config.toml
head_dim = 32
d_mlp = 1024
norm_eps = 1e-06
bias = "none"
init = "uniform"
init_std_down = 0.0
dataset = "wikipedia_en"
Each number is 500 + 50 x the weight over its row's rms, rounded and kept within 0 to 999. Layers, rows and columns count from 0. Numbers have three digits each. The size before them is the row's rms in percent of the matrix's.

# v: layer 3 attention value, 256x512, rms 0.0768, rows 209-232, columns 288-319
# o: layer 3 attention output (transposed), 512x512, rms 0.071, rows 401-415,433-456,480-488, columns 288-319
# q: layer 3 attention query, 512x512, rms 0.0786, rows 448-511, columns 288-319
# k: layer 3 attention key, 256x512, rms 0.0815, rows 224-255, columns 288-319
v209 097:505495420498409525484535536498484473553495515482527506561442562485440527491561490551545490435489
o401 096:619544426438529559471524476474416414543501536570445502547417417524536489537506506526483481474528
o433 091:524570534485475499578480511491555508481421571548502553496596459465489530555468509469473644494487
v210 091:502454549550487433469477564467454466548488393462408528528550489520475548458478503484505496496486
o402 100:564462427455549434440571444508567493478519464470509507525509482438499386463516498463580398519431
o434 086:479490555496474520555431530634585466569405558500483518501533577538493607598486482499456466478516
v211 093:518449439472591459536497443451454473552464498526467549512515479517577537543452468483477561543513
o403 098:516564477489431473580514513374449483439523524417519535511535467574559488512461579520492472528444
o435 087:514468545500425493432526550567474546479387472587478467447425528494541472469516479444565409531573
v212 094:606448608594497519510491563464544534423416546459501540506399409551487535450457603460488457558502
o404 094:463540449483506485572427451442507544460354476504475525486395476556529510449502545412503478494433
o436 092:627469537512499440389548542486536413474491540480517532465628503445497411540549534508470429433538
v213 091:503519549478534485440458559456532527460523415485532493549602571560452507540415468526500438466472
o405 092:464467503456472504379483498517573490490556420432459471471564481540446403500476565437420514493483
o437 091:454532559564537440546543546515433450498503579564540504533353437466581493507457485512550523513524
v214 090:545426430534539516519447507591479546492525514527436449472385583490461482568488503521505398462564
o406 093:548492468579533529517512567552468558437517520501407547496421451505454450591499475613417482582559
o438 093:494574623435528469517476445456582445452447492504566474522528480527478527418498508532517512478445
v215 105:386539412554534552488521520486495469539492463582573572456419511498395500558500409521464414606571
o407 099:466547491478583414515518546534493538468485504593445536496452463431493505596474456530520522487389
o439 098:513590539393476509593475471537517480495485455381439426446492490520538435480559559488475484474490
v216 093:564485540574475594531500456530473435539430537501532434470526479516551508522420482526467587497392
o408 098:549582504511514515500433559541522491530528434513473569502456509482574573459591572557531542515487
o440 092:473486518515569453499503512471521616599419488520461519498530647610446494426414354492483491528545
v217 093:530497441488493502505585468576458522476415556457483544490561455522593467561551466523542542490480
o409 097:427524590526459504507536473471494436551535485499505502517533529521572435547442460531534533486452
o441 088:517537485427487499481440504541574427451559529586503484552446532443424498547512596550418506484524
v218 099:466532544544551563545528553618447494523526448494545473438500456471499456579478502573489565524518
o410 098:513547542455456518507477475497530493479515533441637407451522477554493457489480476452492589461500
o442 090:533601508421513484460456538522482491554488475496539581571477586494520553517558558573556461483453
v219 097:476499537493562414563452546476468450449493502504483377408484475484489543462485510466466513527433
o411 097:465455517472606477520438527439534588547493452439424536519502470510527482553611503495458563385488
o443 090:544465511455553484434578472539572546552522492478545517462494469562447466431380420468542510578481
v220 092:514386439511489547593576511526487490491547453544503498588490490593621487453630531520541496516489
o412 097:485415553520404497520579387458453419536528423541591459516566444490482466414587495498491539651522
o444 094:449559479469577524517455588434471482437468564488485527420538515493506572601435546483570613473548
v221 097:457591425437505520510479434519565507480503537548480494624557461540559505469452535431568497475548
o413 106:520510469519536441509525542423594526541406481547543538445530480424502634469501486402547439514488
o445 096:532420537470395490580430483464459424539487528475494534519412561507464558528477497616447500487450
v222 101:426509614417511523492509490495505547472490473596581547451406413585517566585454565545465453538530
o414 097:472469442473519495454376488532527406459537423564523456462617387485483482479435568670531524459485
o446 096:507513516507477611557497550492463436483486486401487429528480550436497539535492423449513577480475
v223 097:406577446423515372413420437498538512522541586502533508522443473518578532542525569445486474465578
o415 101:463604556433496504493571492540523542484531619441515487507449428574513542481492469571528572494519
o447 090:505431485615443489583541552461523430544489510513509447529535543494526475521537518399481483533546
q448 128:557445483574555441476501474427466543468476504537486487548450433499471501508382493548486460552446
q480 099:432543556540481560442565384509450486441507391614529529503474471500563497471456503557488583476491
k224 093:512494493470503526534509447544443520468462438492487621474547427491510504435478506450474433525562
q449 105:441478527502434522570468408480414528440550444498489540475523412623488576473522592477440523484536
q481 095:536516514475481419529437572530486482563517550430563476414488471515490492588537510605447475436462
k225 092:484577504525484556466531567495433499553638505464545514573455566605453472476500495498511521565548
q450 103:397411610496498442426526499511490469486470518503482537531559449412490484528533514497546494438623
q482 095:428412523529485404483554489509511492465520509491528494509548436515567461491494500552536533506586
k226 102:571516516464406502471498485399510480561561544484466531446531447565484430421537419473483471533432
q451 095:506564482463521435510503497488482474501473463526539509502515505474472490489577467546413496508449
q483 104:515461478518517465442610556491565515466410492576531555505450500492469376470504546631388544524518
k227 099:400501489514476551482547558510499546452505435405491483566518477448482554498536525514492472479540
q452 100:500486482445478444549443455562461428549396591459475444477460502499448455478517420384481576483411
q484 112:512617499462510514560423453543596504541580513557558558451583506530496460512463484410509523489530
k228 103:497427417441552547557532527528521475494462485472547544536460504415585406577512513516428517488576
q453 099:507610435502428520530393487514481573411513542513507430488455507396547542499546462650537435494517
q485 107:497530609498479536411478421485458507499523651476483478489475564460483470525491522530543507414478
k229 106:588442528518445497512587484464515471564495496519430413559512479588512462443506467453497475528490
q454 103:540428568441532553469535504475470445522451400495545473468513445511498536515435532476598450520520
q486 106:500492507447537547558509590509447504403483428553503500463437539564472506525519544458436522468484
k230 114:506583479507441578537439412557527514479531527568494496560482572463413494576533508496492431465461
q455 102:546521501485501531483467528562515538486540506426502460521529552406429552507422440515490508458453
q487 108:458449497441475471557494562496474566430419461548533504527516584469519482476564575465490501493426
k231 111:471444544521452546483602461512489516453511509443519508503512440516521567540549459519527440501435
q456 107:538516514486463538466482493509482575554522571455453473570470415441574493494551482430522527520484
q488 115:468418605520512466498444516454482594457517498435513457505577481553570477527492476506484583479493
k232 113:490570466506420482476486525517590555512561419552470498587559507479550438485422477512493420519397
q457 119:457427491512533511520511502456560492372561507537577526432470460531442535463440520465475514548511
q489 109:520551519528540534487518462435469476523473440512495511484436429456493592514529409587429485484474
k233 116:524537529540523478458447481448539528455513493497464570576620467537597529510501555515451527493571
q458 093:503511518486558480562576427537552469443539569470538429482585449461475515491499507481436496442583
q490 096:563522496521479485592504516462447503446435549524434562548549477431438444437531521427460479338454
k234 096:496451470475482485544499458564332495453566523627533486384497431565482489550445498454433472561437
q459 114:567505498553579458592576485504514551440551486469566440505470545563487466445472477381514569501488
q491 115:559463457491533529517547513405483466426517403455652507516485482447477590362464511570493533500457
k235 109:423505517479541576455511556548473528545456474594450488525503510425622535490487484608500461545506
q460 109:468515380536490496497529638525451585517450560506475500484544496605494528535468474529378517573492
q492 112:534507552534501521442457509553504472499519446487612472528503483557458561450494513401473492475411
k236 117:460451539486455474490479454469601512563462455480477500418496476374608505490446476408587472543547
q461 112:540486448530578441526559514491502477458557507371476567477523442471465520564540455408465479472486
q493 116:481483556489413522442471487573447516542486402343498524493357566359523582538490519532552439494502
k237 124:470543495496421482444415520492495532463506629543449468570441448517622509549457544482545551547406
q462 114:588523592563550510512441372546498527505564565448532571447528496498525537433441518501535533507574
q494 118:605578502435419498520483520461576448565467468489512555445496534470531569399407430542545486552423
k238 122:448523436505492463490574467481530507474522459561503442449434448476538483501508434516543425584489
q463 109:572560389500559551567431480508571495494548593485419540529562493542564505504554520477418472498382
q495 112:502507477534529503527552547488477503563541480546520580528590449480498443412575541575586583481433
k239 117:497529469437565438504511428492432586552529507487541525462556536493528451506481469499406519511510
q464 100:443548477503430554543486577568515468509511494484503390408531571525420559500511572546482550464476
q496 084:467449484569509573528497463479492552463395517458416473409498535616442503462473474436534505516476
k240 090:490574587478506513504494470439542524473501502501348474496381444547574517552433538529429520534437
q465 104:448557475487555514423417525493426455442488509465602569477452486485499491583536584536476489516432
q497 093:462617492444417545414467481455461459391576512596629558503499472520548522520465485585533560467455
k241 093:520405482507465439379487477534499487529489562413513513490544502480566499473586533510526458522576
q466 098:613566444437530503421443548509469426444428548543485530631529519477500424603489574529517533478498
q498 090:583487364478482469524402542504471502449514548380496484478412535560484509549484483491491453579513
k242 100:526496515457508535514437463601571450538452541495593443434489470433596489412463506475408516523495
q467 096:605551559470488389433445518534518452532484567471432510490562474516497452451477440484540582499512
q499 090:573569454446449456494501521480489426575476529392412500499563569444568518483450534466433537426542
k243 100:586516502591508462531545548492528532350498512494560576535464425468557440496502474512541432500532
q468 098:519464474502729382510522477421552520508551470579529514573439483474563568522512425480308536512522
q500 101:531522500517505443457574456533637516514558476465521503532412426463486540510533469533533536522473
k244 107:460577502476448601417487465488427511490468487392556482443530480591427480467465479411577449457539
q469 103:554478569490561555532557511515471419425483557565488406441515561518482428482498508621653536483562
q501 110:482524465528493513508541471482536525555466468426559458495579473581587467494453539539481634516514
k245 115:452571419452389470443498481531488468485432554436419479572469472572409433533454472471422542497497
q470 102:523517496486526496415620441501490515500477524434603506467573493434448447469525498458559429432463
q502 106:507457421481518513537593469476468511477462467454515537494560490514520585513426454401499492473490
k246 107:509572509498470539437449501374501533590584490459477451500466537449501455622533509607470468453609
q471 112:525461410470516530466480517507566500544495477528457502463499491427493427506427474484502398456426
q503 112:544507423305498527451533413451515466492562511472516535424518460466496404558605468385443557382466
k247 114:552547483506527569507429508493503510524509554541418528494460464445464485429452583454511511510521
q472 110:546465459486466464482521562502536508489514515537500482490487521455526519510526418461476525368545
q504 108:549568498502491429503455573509526479446514511478588443520455549495414529512512468550525502474440
k248 119:503520409491468406564409471488520501546537555466469571435467587552630433477478514422523574546502
q473 109:493408375557473573511432435385500465523507464511548394520517450554439465483572501435487423443415
q505 117:499437499549499504470549452484462540454411493623548515463453569568436530497444638596588432548513
k249 119:461520465473607500448516622573469512425496459560602509485538436607488502522376544488572525573511
q474 093:552522403471411521526426468494504492541471559538456546468575488382589494588513489435512486450532
q506 097:501504445434463484494536466502528527500495562562449585452517436399525433478455477516549454534470
k250 123:567503553523647485520565497462548482513490431443515546476484490470546518478583509490479625419539
q475 114:473485483472535503538418591524500525563492539421546446505553491457503532428559472508424529493602
q507 116:536483555459462547492396437510488579540587478504426503542583460464520567505516485505530428521641
k251 116:521502485550468442458498512534512590397548581464519487487523477502593493470389638498539556506502
q476 108:414531549509533509597559515472448508573416456494458547473563483566560498552434478458507526561428
q508 118:525611475549523473563540508475452483603524535496461489562517547528460428508485452437467504483453
k252 113:504467539473487494417423504518455517442495521573513493490491525565583558603480466484457489473569
q477 111:617461455461452448493452511413373476551547491519597488475392613534589543526458552554466477429463
q509 108:569489531409528440485476561539569516497493529548547543541501469538473535465623598587539521533539
k253 110:452568560503574510475530418513471593554429469568563481560533454543537421486490492493581461480523
q478 109:434410496496572458503562480411509506510493569583463467463527479459448389576530496503453508515538
q510 107:502457579479525540561536488482551431454594506597455531527456454511419497449564508486526494428505
k254 112:577512544551480496474510515530496538494622493451504442487512392484489472505433517556421536571450
q479 116:530501537408514538520529491482476509497560493494469472593475534564504492539539620493472472467535
q511 114:552465530457506575487509514578453500386562515482567484498500569623528517455522570470603492474448
k255 119:524443496561392477546482556600579575460543438584466508325481540376434495448608471526510512496469
v224 112:426368571433552530488543545535504535469466534444445503546444483521399542396575502608476505532408
o448 104:435496570479401461452522387533473501543497516479510453530564497546548528460499503490545485444383
o480 113:510486468459619526595488472566434523454427458546525533456433561390508462528419490519557532576574
v225 108:529463543574539549481503562490481543527563486476513502541515506638466498491460503558587446407563
o449 110:553471546576551558522494509458515422485556426460517473655484483530511438516446523404592394509448
o481 105:453607540501472424418418473583447607588514504532530446394449542362517477443514547546505510472538
v226 113:562502502527485543464489442468477504553463476448539473519440476511639476448378539478473467491459
o450 103:582472510439552575467542498456564584440521552509518534526475557444482548609420401492424476538530
o482 104:425430495528518522454436485513544429567428342475508490424480540411464446524524597529602452375450
v227 113:554469470499491499530453569424532475547499561471476447470430530462482501485523457490517547483418
o451 107:536484536577512459488557542516447498582555471466506455505460422456471492482583539473585586532514
o483 113:557452545496506477441448475518536542514437512611455573607508545540415501507458455607468508561514
v228 119:481479454537484557478387532554402528508465441525451514488489501600500461426460520494608546515517
o452 110:546407487597541539440518478626486514510570551456538535487440460526436547521568499469572502470467
o484 114:470461470363506514458517530448586514469483553496436494473560519432498531583511429459383466557529
v229 115:576515568426580461438501505517413453520498484560517519425437489493564543496497495355371545506486
o453 111:590444474427475519516564551507486537439441554546450450516523619439414540549539498477493513562490
o485 105:395586585454484514491586416502571487505507480452682503439491452536565514439518458503432579442567
v230 115:495482497517546546412488474509495554450485458475471531442500458547511563530510587450594440530494
o454 110:507519586638490474507487544553573525469559425478484528454467532446506434380471557506554493537475
o486 108:477459504425475447517571396482404457521489566550512487541459527502465507520514380395452531403495
v231 116:380522462411386546526538500481542521514454433456517453524491542508404526427437499449655421475536
o455 110:386502468489448476502385420438431479593546376598424515555553465504501570505530582468514536411564
o487 106:576406471540530576544513505531467494450392512451449574460426418522576542577469475504450496516432
v232 112:584459525528593559453520469571473617521414472525507434563490440512533517555484492484422431501536
o456 107:552570574531429458457546484439487496461563433514575452486610522494577486453484463495513451455523
o488 111:452496434452506484482474487568531436547420626598443480551472466518508478423567464495565519535511